{"num_hidden_layers": 17, "vocab_size": 23234, "init_std_o": 0.0, "final_lr_fraction": 0.05}
Each number is 500 + 50 x the weight over its row's rms, rounded and kept within 0 to 999. Layers, rows and columns count from 0. Numbers have three digits each. The size before them is the row's rms in percent of the matrix's.

# layer 9 MLP gate, 320x128, rms 0.14, rows 149-163, columns 64-127
097:533490534446441561485496457446498402437494565511583489478594524477537469414426365521555477505454499561433427374537505529576547465566550489565590596504432508514488467483411623521434523464502434
096:533533535472607513523456471520426534442431516474528600579532490491469485515524589498576489617532426487486523487508467471441410526485536482541551479446569471530509439425493496515552619509430552
108:442454536530492385574578478506376464449502496555455515454448612566453498469466562532604492598533458470470575557541502499528507373508486462447510433548535522446526471540470432581520542432479576
119:514552468529486504489543564588422512520546511459489509474468497460517497579553534534591541514479464487460418484529524507538461520639477401568447533427471455597442569529462472450424495475519489
102:524549559454482527395588466550466505500539511493461529483491531431621469468458473575583433474501374517586448450529480479540463468484482504563569464359440442513532512570508482443465467489542470
096:511527539495492498515532507482516567498418520525583520564477556534590471398518454514482458596475506487507495403459550580549459520525569530493429505428431492486543474523449534521448524489578568
096:374435507482500322462422497570519505509556582495531567530523503442510569494510458490539460514405644515495466473560495493552440469484496526594441501466500593470554519499438490492470566543530540
102:523464538538463532472503385483528503527575545466571554520428533483452451496379485518505526521477527568570430507457531519561400432499552558539618419444501525527553529481429507534511505409568541
104:489409479529486526516553558501490538513565470604463474424501452516574535502482582461572456439508506522450531457545509487385583509478532499610487484501456509526533500557534479465472441443417511
101:392462378482465509502541533498516476555573523574529538500493585431474467516505490500469466513444473426550525520512400528497474509522482510494470593498496470542490520485557523452555533460536450
099:534573519493521478436566507550496608483461504567546534420585491532549508519533590467596494502467520486465497515548509468508507415488484457517361601434397509499497461484443521472482426441558442
104:423481506465451469572469541522521572460434428550479528427538585525406433477494522524497541448514526561494452477504499530441432616469530545481487509513531447488591465537420456481549480408450502
093:556545516486450511447500574554481588589516440573563553506483508427424430549531413511549521508383480529482497631502583536512514430461529397465464486454506499495520541519510394542527531454477558
100:521500426507415493513477495444536484492447496479485527444397589430451475520524473572514554500518425601441489452523543421542429531506479408611518511462480586480498462470473497453429469510546500
096:551502525574478479546525511472550497485523452523520516516446436496502458529540489527530426490566562520585397498458575544520512425553433486521532630489498523453499438451441568464514420520490462
# layer 9 MLP up, 320x128, rms 0.141, rows 149-162, columns 64-127
096:525389466390520454451473581539498521467539533579482521507559502457456453576472465410511511514452491536456550551596488565387506509484615559560542523517469514593514453463516485494497571537496492
096:460471515493471467518591557497534381581534525482504455456568434489550601431483560372576412511467478443538521479401501512499483419413582486530388473507455458445495593462427564555498440508540543
110:513515442517543506614482541524559479436576427501553545384449504414527521515517507535519529524471484416535552452542484428466480416545403402453429430569542569524495469499558456476504495446490507
115:501559578479417529609457408570551484465524587495479497527415520492543456543474578493638495410529513417517524485575603518524493583533429456503424485466459503433424538592479554530413579453555443
111:449488546457572481525527357552497503480529554530470472492489365483458454526484524527481505467506538457545509486542495551571490462489518499514428523448494491462489477481480447483400474445671547
095:536425480508521497435513473519510423421497615507491549474525514536449454500499477536517469442547558472459492562556526519556431549489461451450506527483358422416407540532408437450550474448470479
092:478466517456502558595517415486469514565483447536466465439503437498515520482459561473521506499485538592521496568499381409536532419498569474475404556507471550578421553412525441512526456535500510
098:490443449511492536515467505550541491480519546520551546444514522502478500467559478393440447411401495510342469443454463522432552506534538482464491496400501526602374524525480507504522508404488585
096:574552508537527370533529557526512557515496491470552513554487517482472487503410584547496503478524560472533534498525434559452546496507482496537535612461551479521540480497552510507550424413465496
096:520527460503524503554538463530526497451457496642549539448399527531494507499492464511459563439448441514442521439476494563470549524463564483563510483496524463568533539454508468431474453458508520
104:529465483471550558483568511435427391467585584468513489426507445409469519382498534472474469499491494529495495491541545498504550506456553480563545562485557509647509490578460486492522501432539480
104:502519547489499605522462404533513427537642535493431550580562561515469517461503603494408402454479523513532435461484489541507514546477524532511485568491490560431526486601421457571419442467480476
096:542538469448486461511539548512556506523463524516533558512498416409464579558452513513497508479504494501531512433533457463481556526484496454566546566525464444406566451542489559412527533594579474
101:425531509527471536428459485548523454472500506430528571569563411484517463482448549520500486521498530550524615458447518505534546520561539505421552468526536468601442468558437498580414552489448420
# layer 9 MLP down (transposed), 320x128, rms 0.12, rows 149-162, columns 64-127
088:517577473521524543414525526642478500432486513499439567444565525508563485507494586552432410562481587454496525465514430578543581542485417493515389540511546499398454527426537524596480531551448504
099:515416563473518457470396495491485499513480457497523517523510530544541600463405504439542585552489544483578463588491476455560540606596396493507448554441561445589536467487506528614413451479520462
105:492498494369552532476560471520499541467507493511453458519368580508524499537473497462634588480439503466495530466426614500522503506490598452530589476533583498587514547476425520602550502471502466
092:456500486468477365526517487524492534507447558579480409524528516486509426483524492409469467532514505466462431512497407463503528433550525537448423505422507469406472523404453547511460399563504551
106:460536500538582474501539477503458564514475559516505498516558542444465452529498496601482495523387550455465558544530499478474502392420477530539423463511553477432543499538488506439396445482597428
108:517529425519460489512509531439449451514569547524462611527489522489563529523506551385552508499514547560434502477535488550474534454547459456528469453507444503494410495527488543482522506479550460
096:684406516493464583515563536470537556446509483477408562406528515543445579502483512535513451509475505534556488495480528542547472427505457506484435401421469523521507560542547582485433545522532561
090:429441505625480517478542571472527467545497548503547442511573530514498536453447556440478459533503514524471510466501453523465508502521501495491499497481522540497414478499515548466470543502438546
100:510444457462482596470526588550488478444376458541570461523475406503486417535532460567458512519483533508473498489494493401574482585404478468533482582502562490591499507399509520502451442432512457
095:471422505503499493501516521528565539447516472601492402453422522410552522455517593498419483500555513531473496496349446499529451539457573521493451536393603505539490534531493455476526520450423458
105:576559609575448533510509522434589582539478498591524458480497423483525502501609457503661450535515431402539483603497531435426466515474475472542527444525481528570486491488601498480474554523530538
099:458492423438497550599603506473568498497466423523493482482494405467504457436529519531597512527508536432569479564487532547478516475600461540554493473526475558532533475414478535492571565512485493
092:499469507508475474552578492471479575525458504411365455585522435491546547462448504533543479544570559423609485443481449443583425418615479540509549581437578456420513424509575546471562539483486496
098:476550554487430425474535583447479470447553468482559475569499481506427449421425443479499521382445454565559522502449457553473489491452583551452483488537494510471439542433490685522548454515505412